config.toml
n_layer = 20
d_model = 160
n_head = 5
n_kv_head = 5
head_dim = 32
d_mlp = 960
vocab_size = 2239
activation = "squared_relu"
norm = "rmsnorm"
norm_place = "pre"
norm_eps = 1e-05
positions = "rope"
rope_base = 10000.0
rope_fraction = 0.5
qk_norm = true
attn_scale = 0.247
bias = "none"
tie_embeddings = false
parallel_block = false
extras = ["some layers without attention", "local attention windows", "gated attention", "value embeddings", "hashed n-gram embeddings", "a smear gate", "an embedding shortcut", "learned residual scales", "skips across layers", "capped logits"]
init = "normal"
init_std_qkv = 0.0376
init_std_o = 0.0
init_std_up = 0.0376
init_std_down = 0.0
optimizer = "adam_atan2"
lr = 0.00158
beta1 = 0.95
beta2 = 0.98
weight_decay = 0.21
lr_head = 0.00708
warmup_steps = 331
schedule = "wsd"
decay_fraction = 1.0
decay_shape = "pow"
final_lr_fraction = 0.0
batch_tokens = 32768
seq_len = 1024
doc_mask = true
train_tokens = 243200000
steps = 7422
dataset = "wikipedia_en"
Each number is 128 + 32 x the weight over its row's rms, rounded and kept within 0 to 255. Layers, rows and columns count from 0. Numbers have three digits each. The size before them is the row's rms in percent of the matrix's.

# layer 4 attention value, 160x160, rms 0.0841, rows 119-130, columns 0-159
124:147124041111128082139102063119175143158141131113160174136121122116104129131105142125135145149105142088115124181086097120147140126218109116113106101097125109138148164082127134147068105142053063151139125138149105112145076054177128119050151165123142081146115171088178166117164142133098127110117102106104108175111161092151144135157116084093045122158084141120100167168126131088077167146160155146138142107145080115144131137155147125133029120149102140130134172127143108046066125168172125
129:149127106126114175153097138196174135146130169169137102155159116166101123092142087024133120167109179088112156216187121122120123130146183131059137131104116133143102135131130125153085079100061101107121190109128185145089176051109108133105119116138097132152092082120152165140137107135137151090156100142146094192128196094117054173108146143184110098121211180131159092146107117111165131104128128119114163121104151112144133117146171172096074117130161114164137166124098148155109162131146119
114:135120159115115123133121133134151146156137133110133109196135121160089154150108126096158127148077117096117097188166098131109147132143139132076159147186132108088093152102125139114064142091077131158128161094123136115049132084166129139093157169119145128101120118085099232118152120148112150088132130166088082144102123079129159170118120121091088096119144149125233167156141119049114126116112109136114229125115077108175158101111113166110079143123094203111111184121125097132067160112199108
106:142172088137133145102152080126139127092163094167122159135108110119186131149142123110114145119125126171103139178191091133170086124145162147088098107082116084142112097106129160144111112194098094137144125063147116138104169106183136094066147184133142081138094061124161130134176110101147135166126080124125095171157179123152133129114073132171085128136116147157062067129070119119116038115111087090099168122124184149138075122124163089119126033164115093158122086150137121069089088145175143
108:152070054122127104118108154168158153144159148118196141077161167122078111090156122092115124150088135091142135109097141129143107088166118123097117141106114180106104156110164142165104100098074129141131142122170140122142098134084074102058122109136115162113085173060167203121096223158144126096127168165144159100102163122112161180148191085061091129116185152108137162169152107120109219168120133146137116136121079110149162149170138120106101214171123109134142130127116113157100107117154106
094:094106127093130180132108100161147114135107134189163113148156156115064092097139144123135114174136142082111136200144091135149084083159093150089157132103113151129163115100133140117050061115102081119127160078130130154069144182130159094056151111132160126132100094069090186137115123120128139108116105116088041134140099080128114153136144135132093147134164152128189170129141097112092158138143100130137212126130153134206159105135145203167066109156113151131127196131127090131155143153207120
110:129114162120083164165110094157076123091137082090166179096142080112149096167124061116127123127140137066128188129118093115137082134098147092136125139070146147122173145156121140133142170122156158185089066144150144092198079197090131184160139100107105121085111132132144097157076129134114117130082098100148134111126112155100161101167127110081114212149044087121125153127103159105057123171154234103126097132156128125127138132146135131109110153121122137112139092109119094197129124111086194
121:154127143111111135134127133148170125177122155099193152088099144137153149106102109119158148183014088104143111159112129118152137137146100141140131195102136157104129163152144135142083126158088178162102141126121179126124064172120147101120134101119143100151113138090107139128145168108173088137086147163144149216110136159092182194110143094054099135135137172138132156095163124167006197149109074179126139120127076149103124099139136172121136145154097132141167174124095093138118190140172138
121:118163133134156135134151167103104117078111111144141132081091105134091132134145072189159124137156070163081157085190188120149098129129138118152127126088129105126147103116134137138135122132124143135136119097096106115082185224167229178116133133150150108059083090117148126119110153183116136123097109143070144155122074193112154074140089137143086139155110101150076170102098130122060097148152157124111117139121151152144083087041100163134146114141123066116127053140133068091090098109121156
077:137182135142196123127143150156104125198117166137106099136116119137105165135183136105141192151134103156072156151181138098155101055142144117122172158040106147133120119142111134176079109123053147140147143223146137112115168122117112125170114150131083150160088156119121117144178089153164154118138080128140128162121131065126098155095134153204118106078119149131105157102139123142103138167084095157106155121113160121156045083178131116168143118111136090184051140142150111193164124168097159
067:096140113135103101120162131147124118141110136139121128170148119090101179107097152139112138121135152134097143104089154084139139188117128112186104144138152092119149135120133152110172155115093133116108103129079131188115159044125137155133111071127152105169169044130095057119105065161170119162159044142152104121176080144119061162118132117159133061097128179131159202135062115129152132106104149046096107119133177107146067093171116183138124086149093140121071175120147135162177150114121076
074:137132091092152135125131128182103134099123113115144097115124194156209145140085136108112149104122131107157114180083164169163132164077118172062138149140115164137043052205098113150116130128095136123102136090095113113102119139108074026167115145123110137096081106126117166092118145118131115160114172135113121151130176190151192159129150148102072183179132130156087165133152138131107143183146111193125146122142104108132100152058127116150127175143124095145197125165122153158116131094061102
# layer 4 attention output (transposed), 160x160, rms 0.0757, rows 119-130, columns 0-159
100:116106128167067052134076048121148137195102100124145134116126175124156111147134165121180138162124103115105135059042130146123091126084115111148145117150126132146142134120106120138103092086117124180179153094172169144155146151163131129134171093065086114123166163083108089145108128163080122123126060105113142094202128019136130080082116088145154087135060101095139178107134156127132114090152132134139097064147124172141131137178160095160117149176172111137115105143123153151108098140158105
110:116138156162123056169128166085079146148093166178109085106082160188090152091164109054159155179137126102106095193132102135098098093128093121088129062156109195186157103148111131156110068062178120097070138130088150078136149111070122073101121145137093114131074127080099145096118127141111121118095114160144115111153114118172200118088108109128162113127131128086143140148122124136151117172153133126099181137106174160126111142106153167076100147122073133146122170077146119051123139109126170
089:179134112220143100109115117134161101126126198148150046127123140176142125104168075108141150159106121112141146136101164177069086083103125186116157175146118148216159126097106147153084116112104149113135123070140148153157134153157099117134111103122122134111135100085085148186213163117090122110167167115063173111174105123103127062163132154098176109142108115165122095134143103181163111094157146110175131077104130146129151141117091134155092167129067150114146116133159104143100087174050132
088:119157133185178100114130146142096119100154139140124135089115123158140157075088143058149118186083086088119104086182084079092110113138152111106096134157055157151125140147144113137128115126148103074152124123183142160160142037113065119160095123038118131157157132145176068128105103169085101139099090106125105147155162102199086124082148111175155103168133076090148153107089182140088102150127170123131130097157126103149104122142179089124139096171147173073131103155129106185105181142116103
100:154094119187131025104116163130139170157106126142179011120147158113101116121090123100117111104155139107123104096079112132113128135108114113099190125113186121114128124130149107133156093122132123145124120130120178115173098198112157075109136122045086141138135155114079141117090211175107108148106160169137179105212084112098145129076148116130131120098084125101138118120118163131160092210154071120073180075175129166129089151138127145103125122127119092173120140146107112137123082118151088
093:137165159072113138106164173120119148127096112164187155124107124136139148125159149097083168106075229085130141141120125188139082103117140183145100145112101152126128144121121094142145067038147136186098155164162104129135149141125143102157149146151134081150082096026094097133136108102114180138133164098120153160183167082150136133121137147132103113141086146190122130090143114142132089129175103134107190087089186139146167150145163147176146128142157201157098095148103162089101100079095175
110:103127080107107103125114098093032149065129075072171150111102141114140073096110166105103108168109133075132150061078132098064125110168116124131168138134098119069165073096121155176089096115150201104188123138173080144185118162134127134152122168152147147077084141188095094160076098069072185169110171115165113096115156060119156120086102134138120117169159144182107095130124135147159107110129139079118129101153139147100134111112138136111156087131104107108101171158111118117141139097099126
094:126087056121122119152130134167158115067092192176190079068092150086101104100127091214102130122098145121146107139105150140135165088121131116110118185162137148119132087171123137142171074138126136145171190107157109153200111104158110105144139149150071119137173091125110092118166091115131118115134168132141139161159118073116101142170086121138101088120086121175070097076116123126116191119093071189177179101140154143077087141142170115149185134179130089129158149115131086127109110155187139
103:132136085090123158111101191094092108138162101115180142161131132133085087139129097150129136148102131142131128113098156113110165077134207125142123177056116146130083178114200136170059100088159159131107067097163107136102154154127155133131111119129105161078083097088165167164158178092011124130141155078149184122111144125098146095116196163099114095134094097169083090125131168155133095112151150118125102140213147141142150086142134133099096115160120140085155126095155093128134111146072080
105:108072171141053127124147147158085147072139148134142081146157086140147084126120122118161116173073095129136142068191131107152149191115109111132133149131207089136081177117153129085129143085154056143127142241196117106139101216130156173157120153138103129124144130134120124129104174119141164166118136150152130072098091168133105102100158145152103139147124129148133133131128088067151163210120075091126140136155141158063152097134140122160140175105110072120143131144166147114140157177097130
081:120083131141138164166114164135113169139126113150125154114051121148098097155173065119183055166161109102141160153125111156138148139130118186092140150095088118095123148165153198178160132157043082122120175177090069137147160140083144161080147128117189101145149131077126159123071200178121081110111123138131076113119089175141163125102102132141153142097148098159185084189147125133140155127133138137168163164144103119123142121097078118141152120183157198141160139134136107128066101159077142
097:098101148137117081121128121092163173179116115116154089131116089108145141096232085109134118114095061104132165095143126117095100115132131110128134066171127101107099084106156129140133106119146152177130130176135140151162173152164101149107120096115127196109158112180131082106131082057205191088167132111098164111198096109120079211140126106123115095142130085086106099110118144130115083083034184108131147097130140079066109124146078132134147140162102092123104121122143132153149130122091180
# layer 4 attention query, 160x160, rms 0.0741, rows 128-159, columns 0-159
092:158074134082049163108141171147151187176187121078124147160099124124157124109122154051102168124129180121108074165121066074157151153079158137159135187133120129131080169081165174174145151176110125162096168130141204136134122096162127107156156178161156150142108094113145145090134107141122150090140153132167114183117142105130155168127133163104122105120096231093118083136134110119138133082143157080140098080127139099129119134146163159089098080128141113075118172156085159072113124136132090
115:158115151108065126111160142116125169145199116119091109174073099116194102175113128074107142124125137043076101174171086075136158111091152130137103168129109121133133124087159149148133123215119083137092122112152180098167133115139160137104141151111144131170108078097162142123116067139121132117103083088086117168140154158142177159105123142102092095111101190098118078138103145123151171074090152144128150018151157095119105160137169129062121090167126121127129144122046138101103115088122115
090:066119148123107114127181111114151137096144135111066089151116100110129092163104150112142100132181116081097120138114128168135151076139122112152156137122112105161156106144145130090174039191110142097148091103118132157142238123079131195119150170095065117199143118129102182152114167108150132136085090120057079104172157174169124118122127125126143197107093117133045163124120179073148137095126098170090086102135150116129135127168107171112147105121118113150121141057088159171111134091107139
099:120108152116088116111174117139151162137162123081084076134096123106183074161090174083156112165093144023116120154102108081167136095088125122181108154135112139115155167094181131090136117238125104140107123145143180080147169163122161118186164126112120169207082097132124141128142120115193106168127133151139091147130140129137160142146148150105142169083138218131085099122166163102090129130119097165127092064127141107133147113177141165127154094122104112171147174142060128126156140089122130
091:134157164163171134146074123127136104036113129134155148133170122125080190119131114154099152088167095190163099113138119131079124178149102145118154143130131157112097089126108150112114100056118166142143136107111106161133152111157084118092085122161129127000209159074087113154141148126077194130134145127118133119114143129074103116116153137135122103125125052113135147143082095140211128138131195048105170177129151152152093137093159090129130172128136137090096098106161161092125118152152145
100:139118137153145121108128141144109080148096162177147135126199167134109149127104131159120098139177138197207179086084159180136164136159153103136127153117143100095110127166094045133123126090125163146132146055152159168101111086113129099133157150157090100130161154182140120150061180119112154096118129125165152158164148112153118117132105136166168136120102071133114203174191125133077075135135125104111121210095083132085130116124059084166096153085091166115175071118141138164082136132146097
080:111055114076058100128196140133159156124172105103120088207123134111152090184126162116123153114156156090118093136137109149093156098122130088101121123128122167131121131071115125133166059162111097126148111099112111133110140141115105165021137099138095100142105082145127123139125105173114203115099134107090067146178193176136166183168115134127152118052135168130099094094124125067162166086158125124095154098128193093128106119126142119102073129094180080161129119076095174148137112124117143
073:113110124105137190138168159129133133129125171089068103132107122120076167121136130132099113099165107136107097103070085135131176116096117114129211117097122153124080164134129179136156163143111187156128104101085147114168255101117158171084153185159092154129129117107139134161088180118120123106106169193147094150152155116136145110140125093164126091036110098082067129161046133115169135084088177097140096135142105136158118109098154148114103156130168106112090131049111126132122098129128147
072:169136112151174186135044127120097136124088113161174169106116142125102131136146084192144167114096107162165160111129149131110137131136154162130145137135137134083129099143132114159075210056144109131133162143139112110083034137116098105222089128115164132121162137147145109146113084157159123127175110093142222119085115052079121136100129131153086101194124084156183140137147114157103109162126124110170163183137090126101116129127111109150162133154121160111103104225136070095120137129140140
093:141161084139136129175063127144082110161080130106139147095129144166094147091147078164144129161125093178163133122120177123095130153107148145117130104148161136128111162135128105114117188041186120146097132135142094099092085146141108084180138138146165136149104135197146105091081121115179114122141163091224152105046077137092134087140148144140146134180112093143148137112157111146067096161122148108198170219134078151101168103113095090178125107155114174128168108189145097138140149131101106
104:135142109171162159138073154119091112127052144142184128088177144147063191079145100172112114125101114215126164121132124097135124137140142143109160098139152130128134144140115121153123163014164147166128143112120133125095068124138087078165123137182145105114104165155120089111107144101162096087160142131200162093079092125085097116121121106147138102166145108155162143145130070167080117171112133108163177217107082158089119103109100123174115140124157172125133104161198078107121163156133093
075:114128098203154144136117131095162118156085140197173103113133101128119152121149127136093132125103119179090176135158132144098089034148171107126131103112148102154170142113089068150131141097142120082153177070131143148121090101123078099162159150128123077168114135111127127120076100140150143037086058102096123077120121167124125174078079108122130117102086131111126127121139154141127131172074086148153142178147085144076167103158140093155124104111131215108152088118173048126050152116120130
099:126166121077095136138154127149096179069169090101094150127084139157181056141121148136166132159113128056120101164131142128102128167102138141126117109182109155134087115100156187071146124139135111127105078161113097117129161172113147142116148073101108188075090066156086131099187114176175112188142159151117087112105127148113154139154168143118134116101193172152122142130140132084121132141153085164144148064123196101175131122079124172107174132142146056163147174165110167105208091112131160
135:141119127196147123133062141122093061140088153185176174115177140123090184093153104152103129094169144178173152107120176170136109124134104106125126120131175079134151114191123122144147153088155137139171179131126127159122096099121107117185078158144136124111149162179108093161117150118093116085152104106197178110149116085126073132102091128151167121188117063131137187156159099170114102122143155092090107226112120153083100151105107090195132160107126169070131090123185104139111135149122139
083:090097113076151128113174194170149119124133115075088116168168158157091148118134164128120123120185091120126110144097165161129152066117124125078165132085058165164124117138129159153119095107113149142160095116107121119118207102101113185077134177106092113086129128119138181167110133164090176077127153124118140174100156138149180132151155127110153109067095120083066153124105143138159103072176114060090091086097163084187073140093117110121067140163147130109084132050096150158127142147104158
058:147090095110106149090210118154181121105157120100164129154159152102140122136138192139132137124124116070114101177117052142158153131150156104148177173128076121104108150078169167105187105147139126138147174091119175049146177144105142173157188104142121141090113107111131149159191122176133180121143118139130133193157162134063182204114122134121120112085133144122111095106136128145171125071119130086093078131153166077120087186107130080122080100131182081137124112095120123088136124133086185
102:092181113141200104151138097097148129139161156164137131139111100159206134187143092166128107188074137178158204073121155132143103176136137127135163111159182088147123131091073095059124163128119105141111130105132117126167098126095155135118145087052110111157121129131133114152097114119128122128103109134138115123189119155160107079165117103119147180176128098172145086094142158113069137157105092158140151138146072151077199126151114148131182145088138125176191124115160115126104110013158126
083:140136124139101179097082117118145124129059135132149124092123142134124116070161141115150127151109099112099104168170152112139153095159179115153136122132138090115125169128177152148136133063172132126133179159207148143109117149134093127231093133185150105121069082136105146079144142127169108083145145135177150106018088106097154167078134156091115081161099155142077161171173124148067138128102075139177168152116101150115153091170109127169153110153102146100181124174154078133110133161068118
093:112169156140166112119111136161130099083092124155152178113125137120100161088177103189101138163124129171084134090141177143078084136116135125147145081169190098110138112164143124111148142111152115105126140151105104226131139182163126117167097084188150127114160121139091054145107110141151113121178114225168087092178124132146083170088156104146191111117179095159177185154130074144131128155175113164109125160113150177136143154090159123151116128137134119074103110165213147157144086101144098
108:106103082097160126120145148026148178132151147106105106178103086116127091162116139078144135131115125151158103157155107096182129126137085175100145143097056175131131142094109135145071135125065166146119088131139136020147147115090117118098173131073130150163125145072139195125146140132064135120133139113064184166113122105095187068177139144117057150135098158110087109095082165141122135111098165109126104096181139087178092137171125146122139152161143130162098129107057130119106158128129126
062:162135137120112141115183176070155179100138129144123116127140096134147162181127149088131111118121130072139105169183105126180122124154103152170112114141057137138137156090091166153128109135125110129153143077129142080143171116142134125058199152112134129122165105112155149125133176134080157084120140070103110133163123158099159146107103125106093122072116186053169084123090195151135170097091107096121127094138220090133025101133150132130102107123161141127074161064085146087148134165079166
071:124129193088103115093200103123150151117172123087096119162156144111109132141128169076123096122183191130160073146103082111192201130064115150128143163104124159144109155107127158120143112194101162151149120147115177095150195081119165154086151189147086158123122116107083132151128201098110160127124164146133085167174123149094166133168171140089111145045126181109085098114094132114136156067128146089095125144137177102113090151118132151088126158116160098126164161072101189135145120126126168
085:167143135141113120130116126064184138101071110105173135093113113093100185117126139103136176113078128052086102105191074086142113075168110131134116094158152172113108163120134151147087136090126100100107171119149109171090098154161090032151135090145128121137111097128134105075178137092171126108183176107135081106108128092126115229104134148116145096146180194102161123109148068120109188132143088136139148128100157155129102089131115115117096109157143122078147115176144076123121107175099066
069:074133165126099135118119130188084095168185109118164105148155134149133100079073150134143078143136186142179130200127117137152121143129133098108086157127126119115131132067136125110145081141118147139139119137131129153105064101116122155006140100160190105098115132157138150077124160125144211164076205194134097126134155176171189049149124137125137162087115134146090087113164148094093115136159137107114161136077095115097148145096144084128159120110110160186181139148166141092169122122136138
082:075140141080124173127122156103110114075117160096109121145128140129051121100110130150154120129179098180181056146092128123149155175086125141128155154051111174106101133065146126137135125149102200182176101136119152162172189095107135138096078189158110096105130168128121174143098192109087168129130188158143125125136159124145163060180147117159135150063121082147064166156053160113168082165130145103136144161105102127149121128149114120183124138128110151144105152146100163128121165143144189
075:175100087108211153151086139138105119172125116148090127148103164137148118130146098172129157139078101129111178131108160144119099081125155074097096109141153075139128144099132117158053163053161130115094161138189133137066072208123150165168137102124158160138091101131163161125075084141169133125107099147156144144081141089126140126118130171116135090183096090176116137145172127115058137145097061119152138160117068162120161131080075091126143140176100138131142098170161052156138108076109140
091:112137125154149099138050088149092079136119125194169164085151154140146087122104107143145111156125151094173172147085194148131123151130164093159088163114137090104124141152136080127113122085167123130120178181178146119115085150150135125193117066136176162133124120148136134120124132116195062133114137134179172155094102078111136163099115165089111132213134100180133139167184154150060106140134123124135160142108092141066132105111116109183201130122094172169192120182178083114134122122087118
090:142127065119164122173083138147073118170088145155108142098125157142162108138194063182123156179110113172098186100082192141114110118136179126115141130114138084145126109140129119150112183035179135131089138135193140119084078167108134157183116080133144108147090140138135133131058124134155086130109082126173182129084096127122137108141137114125109115185081079175115149168179125128076077157129107117158141175135076150104185141126083112147169161164076167106148110160150087145108123085115127
089:136156112165099156131124074076202148077127176128178164098077089107188095125103131112142129107113142117115106149128113100112109189153124126171087106168176110138138177120098115076186152183148093133122142129098131104189142110067151119144132134109118188160179155142114051105153108097146070137154114084102119094126066122108069120099123113112110124155163142107172096097096153157166130128098133163166096120162174131126150163191183164164202115105140127160170158119144187050151151109136121
076:066095120110044140096121075078164136129123123098128126123135122148147059156130148134158143111135150083085096107124159140111127117128093111176091079170142112145130123133122100117204075173082121065123108206097083198145177120138099184067119085151104106142156144125118050118154131132127169132115075095068100085143155142123063156118102104142141145142181110094152164097142157091133111128162097183128084134150137140154148132142170164136116075122098096127130147045151200115143117143106152
073:102148123117126103153146175175127114129177139190125139101128135155132115184137126154133090199137145155119154133085196176111134130118150090096117101109108094165159130095108143070114098089124102156121038093104139089092172157132176177045198096074121063139107110108134140161066148181078141126134119141157120146200112183150148108140159099148101155066108074146174124117151187116075092128153126130122196101153099112105123119126110118140129149113103150182151123121159128168128094069109171
079:134109123130092195137163183118046109154193101155137115139156125138106100171168129139160113148138145132159127172118106174166141095171146106100110137088099116142098080107098096129070122127173164151119171102148158056079136101121121172046095126120111171092095097122154176109110141129120154142076162109111148102125142208105162073171101153162059128126137079099083117153117171066096123127135175099094180128155146119085135104111097100136152099095114111187183099083068119157134153117133170
# layer 4 attention key, 160x160, rms 0.0664, rows 128-159, columns 0-159
050:103180134103111064127139136109180160100131121151115084100115127164126139139094131139130102121198131120154123087069128161242087106117121147131129113127124125066174124134150187112157131160110148201147121126148114162132103168067132188167124113093068156131087151159168049115142173141189124150092131112112168140104168109131144115121163107098138064141145092105178102097115134150123141107145145114083071189173141165134067109111072117143078126147128079105109086160106117192150167085120148
041:130123071153166142106161140144135176142125077168182162133177114110114151167142125149137136043137053120128137212086197167066120165175130164178118080128088105114097121125137133143116154066163143159112104111104209104110114118109071192188097159143179128121148180118167138124121092142135127148130144075099127119137085106146116119153135099114158186168145133118110061094119064144126123189116097104121119164138076117183161117116148126120144140102156134107119211119149172117145136115128173
044:115117156109080145105175137117144134087165135183173053107154091082099133168148126116172185170115187163130113125105151154113146128140096144101133156090090120155184085122174133111126136111115076112125090117163196114158065150163156131146131146099126140110096147153109117090206147127141132153092106106125101169110110094095065142161155136172173131137140146100124062078075110108157143177127153117079198123105116167143117085156096181166132156067137083128131108096093112157063146051075126
052:103157135114093107095093157161124127132187152145124116103170095111159099109154104141105176054193157190111140112138138114096192165130123093105133108101138102138181129142154150085170101133086149140093194139143148061113117156111151094103125157096126108148116150151113158128199118163101094062180140144181116124086116058127078126172112152168151134145139157134117130133110127089102163158112152101115218111159100148150105054167144143103079153084155107131152069193177119103102107079107065
063:088132150080151112088132146086178154135169125067145168113129138178088158067104178115111112117160129160135127108173107183209121102190109100189155121183133126134134177139163171102068110118139136119159177120140117135165111173066156081116129107109094100131158111104148108162142182122173163105162144141160155065095149120139158123113143108086125097139133131108161144156136151110106164081173154080160059106126181113110112069197067116101131108149143138090162142172096165166170091124149183
065:155121114133147146165136115163184086118079076076153159143077107106143133098132095119087103168155118056115137173129124152144165104120142128097121161135179095086107165116081077166130135140161183124150101086128140128139116122125169132035139059217138135172130095112133120158062159146132136186116125072135170136108138179139140103117047103126093128142122105107142123115166129099104125101128108196162194125051143102050177117122151115116136106152071147109135156106111096117094168164156094
053:155126079161127142193061066187115127117136107127143122157156096163142088092187128117134136083102079161090144186118127102061160126141159172162085079140060113142115145130085077145108121091163133120076128099069131117086186128145094124078078160138151083081177105089100156129159147111097104128180174130143069111156131112113159149160108122114111177179141093151097167154095106069119135129095150138155138140173096127115106107118148128101191150109155153148137141141219188090137148160144130
058:136191127122152111082123193078152113161142171097151123079108106172108093058081171139111162170146157086131126150158091116167144147080139182154107113148114151109126125179113168111100101103119130145061149164074126097163126123096152083086078113132115118101129156106177141151119154170159149086153116098145109147150172074144138131075101134063169110146128091138097142081108136070088155074196134118114087126226138138169145110150104121158131142096091102147130072187133094203119132166119134
041:098084107143072110119135117152133128162159127122060148157188086124179199135122128110138105145110058115161151171161192113139156076129172118122079142161142123115117113101122159151160146191155110163090142143136081128117198162116132142114090091150142082145135137142108155132115144094072089136137122181129064121121149183194084135148144230140167092154129150179093147193132163155124153080115158075189173104075099127085166102156140090114119111125097150089109129130157157124122158088102138
048:058088154118144154141127054148156110105175139139163162104175065115101188151125083124165123057078073160142130128075117109084134130144111108122142124130132190119115099134159150138112151076142107112129106102171156191087166123164146179122164164082141157106139076141115177117137094150157175164121079096086135145131164192125158081123149067203129147152131184118125072129110120128157069169126126128152114107075169111161137092137188118150080100125148148147096147083208112139108123144112143
047:161161146155132142133171148091080146177124124100051108164080160133117082132166098135132134159159158021113121086134111114187129112135086108102167179142158105122116140112125110144113135118065093110111164071111079106148122123115105034147103058130136178160084130101167098147132054111062109117126092113146130169105128080081094161117107125168117099138148098138162118130152116118136143124125141194115172127145142134134119200103077128128148152180088092170173106159063110103096126125185114
059:194129100151135153157139119151150083121102133098112129128048134124121137099070100137115132108104164113087098168142145134190152086145124113112141119135207139085213140124125109115143133172115188142117145110091018158120193136119110098119143084171170159148085097152155123136108082093108079154175139084130180118156147112136122079131098153070059106157135099173138141133129110133131107089131139163200115149144117143180130131162106125046094158175112060100125152143090129093154132096172152
064:137138118157128100157126181128074153159161139177144063152147132120144085115157145128156121138118160172130107107161095094121118162102125091095136122131018116174094098155161117122147128112119094058086132172090112054100098123158113089170160198088144092117128150164103133101218115150116116068130130120131087146146130089134100148123167134191153134142164137163144127153106158111129182154104149049098171105174139138129055122136151182156124090112113086194117086174167137143149107119073101
073:113104185128152149100127131100161126091100082075113158131102160089156158140060119178094107062110113127176150174106179165131137124170080141165127133172126106130087197153157123104068053132125123144122166118167133147100130143119089132164126069124088159118111117166098103087073152090139134091112119119086144067108106153155127099180154123103115113138107179154109154126164155125107159127163153126232087139089108079076104100124123096070091117138140080070166146068147155121139095174159156
058:063143139149167078115123143098153141116147113145105155105135099146143100111152112100117176117139125118134128155093156146040166137070156160102118109124149132103144085169134103095085151099136101120110055131077202112117145109126151146086068139109139115166192097065154131167184130192120079116141160142200189186124166107148102135119139120119189110096155084111099154124133112047163086100142136106112174105154119154218121146129117196139132165140135128129140138134165147165131117067092067
046:112141099120131131159080107111107098105122170097123142120124101172130169097114124113088145065116127133085170158103138092110178181155179173158148095164070147151163122129082107121158094064141097144125091118111165125112145087156148171051123178158150039111162185091088135101189150126113136101133144105153152091123139063122193104079120107058117171134148164148135152101126129115146090175169116167151074115157128092167073068122143143090165118131138208124144140140202129144143137127106100
069:104134110131104166154104122142112135093106182137133099126156103146154123102120145105175061165083160110107123137159131098161124106168105137148124163119164120162119108123127112085137176126154184107153098164142146144124111138127123169180104155098161163088150144128163147061158176143207109114096067124122091133152114160074155077112098184189083135162050129113144077124168178119127159114064179112137158123096183100105154091056163088189154083103098137196096076109150142087085144130172136
055:141217161125170139106143174105190136161109116126192149153074136119082137086132161164158172121121180153135133111057052152140091126165105122090121070160106113095157175107077177149108138157174156145142174098142095099159137154133121102178118056114134138131118130082121123089123085066158124094167159137110152100142139123150128163144152071074164121135130161120149148154142091163126150099152167097103049122162090191176125125186091086141132123177113080133135109095140102172168098124112150
068:169115129100118140121181151120101098078112155140121123120105188115171115124158140159168141123143157128132120139140140140138097130134224089081104080084137069137076136146137098195137127177117181079123161091113167106104104169125112116134148064145120120113124111147104157095041139109179135082096134133125128097146127143151157126151196158101131121076082099100124163148211125087099158173078152121188132136113091108070125131115138101144150105139124102120086166061113210092200107179094150
075:115129115120152118158102194135119142160128130181116140115135083158069117144169136109113140147154122144131093122167066084085141112135113152165134130129104186109145102129123117140179131060120091102122130162127126067185157100105204137118114159082147105102176161072113111229214065177101090194141142134163105176094116109060135123119076092152128109150171110126123106131085119166122106081159155128087149132180107123151166136114134174171124112134107158162130142173121083132046144106156091
048:133177122121121101146038123129136153148113111131101140115110083146130066061137153108132158182105152146118110111193079111084149135109118157125105124097119175147124131190081092142101106105129106125103112164085125070150142079148126068109119170108152066102194143063137103204167116139083122132168153110136099108113150054091105171086080138111171126164142099173067139074104131106108123121125174157133148118196133131170100147165131191108114145153116168166132090153183112145129100184158096
043:139125120125113130097112121184192093079151104073148090123143132118111071128061113133148141128109173150093170162166158112097182155126113181170142100125134137107190078151127150078159138049131131117096103132032201167086152112142113133088094168189146134118122169125127155134156161112125130133166121079175096170135115084077130105131080098097130175117093111156088140153082116109093153117203099118149145121140121131109134089149151165118138185098197131191104093113158147137085105125179163
062:134152101111177158147080102141152121075138128177140045129137087131160088114161110131156158144106135157126102107117040123078094173125129160114156093065117137154126164147103125148125105139107126104084080123138183144156137123163077137029175170083146086132134097115104152107148122100138154167129160098122108156162131149087103171125150075121144140097105168141115167110081064148157122164099174174133120141176118144177115041226166100128123138110146153112093126123132154190151118182120166
052:093099100156092121189086086145156082122117108121132173161153173087131114099099105154089089094108122165140151091148201163080143133144157122165129095167118131146119166163146089110183110158162148128104185124132099137097122173135101125104088132159092113101105147127103080058170172133058076125156196171162141038095132114145124152135101115129056144153133149112162129149101136077120151150106144111135151069091089126105124112127124137087198151176158139098173186115106126030125156126127137
048:099138147161106103092168167082138063136126089114126160089118163121060135122133155129120103121133118143132100092142115144195097095121113100104096165184157169118109159164191162115082056108106195065102154073171092117121146212118148112080104076099129155111107089122139085137113126157131144134148122161154189165116143144166129165136194116134146079117166085105160129164122136091076104123160121086114128178115185102070157191168095132078107079147134059126163144110111135103101130160127139
058:048128171145126086131114104114181127098103169125165135114098119156088133096120135122153120114136123122135171138086119134154088121166065115159147176088107180103183087102108206144078201132119127165125136156116146176151093187113112093185145090108109141087124140111169100114120127138186112083122109078106120159147191106095154053152129016180119102168142187101196112120116166122153130153117078173154111133125151120144136080124108081133149165158102133158157087145142107160088142107142105
071:106118150106097145122108149111180082110092126122159118150092164155099087112069123154105139122127186117163145135143116172179162209215090175214130052105108087099147177124092195107143114124129137139171193149119102125137078171126092117160143132147126118088097180163123097105157142114138085074158165116148148086125076075087161085143132105119082158121120148160179120128128143156101175167169108136136080107091064148151067121134077143088135113168170099110167156103128125136119131116143118
050:111121171140124143116152210091144094124077125072119143122089163139089109092114167143096097170165172065096143109121113127232085171160088147121135167127137138098133125107094148146128132146106145136174154144176080085165092200114130118205111060161109160140133172113174084117084113180171097073142132108102153113116108115172109094106112089140117135118134159156140090109152137177086180142111116170110121137153106104076143147105088093144145127173115083108198146100125109142077173080170102
067:148137058091123151113126137165121145086136146156123114088155139126192165162117148162107052151140093115122145066097127101118164131141119085208117056103158074130112141087119137108194097110135110137144093146170134171105133102116101134156145138163115133120130149174122155131133159099157114149095071140161056123134117154080143129128142225170101125115138111139071130179139110185061138095064161115151097155142149125106131048171169068111112123097182176170104116124149124104135169134128196
061:095108144108131100046128123119070156124147077168118210146163110137176139184171115110106153128074107167180115161138118066164120128153130045126083155159112096155069141060084088073142133131143128126156153104183069101164116133147106147099132074128094133121072131151157152123103105099113139133154106174089117114182109170162109185121172129123143081145194074070188116148112112123189128147110116114126107121116124134102120130127078074117165081085123149109156146106133082117109167169112138
057:135201115136129118174052165108087101146065153101081123150107153165142035069136103149126146106168154101145116158168145123141173148125161093128109087098140115141109109167108064124126121135119164148145166162100086068142103101118130070168067125163145118116148150092160100135170120194123061099157102089148081095111158108080100130111105146147137140147125100120118119080138187107102154100095146157120180096144146096081110182072154147157176171188098144128173152150127095079151130084151092
062:121110101101099126128083134153136101153155081138184162102078113151095121083112129122110089115146178139144187126154166092159162170118100153162116164093127165136179144155143107092078117129131139157118140145129113126175155150093145099160085145103102129035108160150173070166192169109120149151181167079143119094145158118129130126112088109135082129130132155191109123120108185114061124107154167134139137170097175121067187173134147166142122092121065134122192076120102118108048149167182069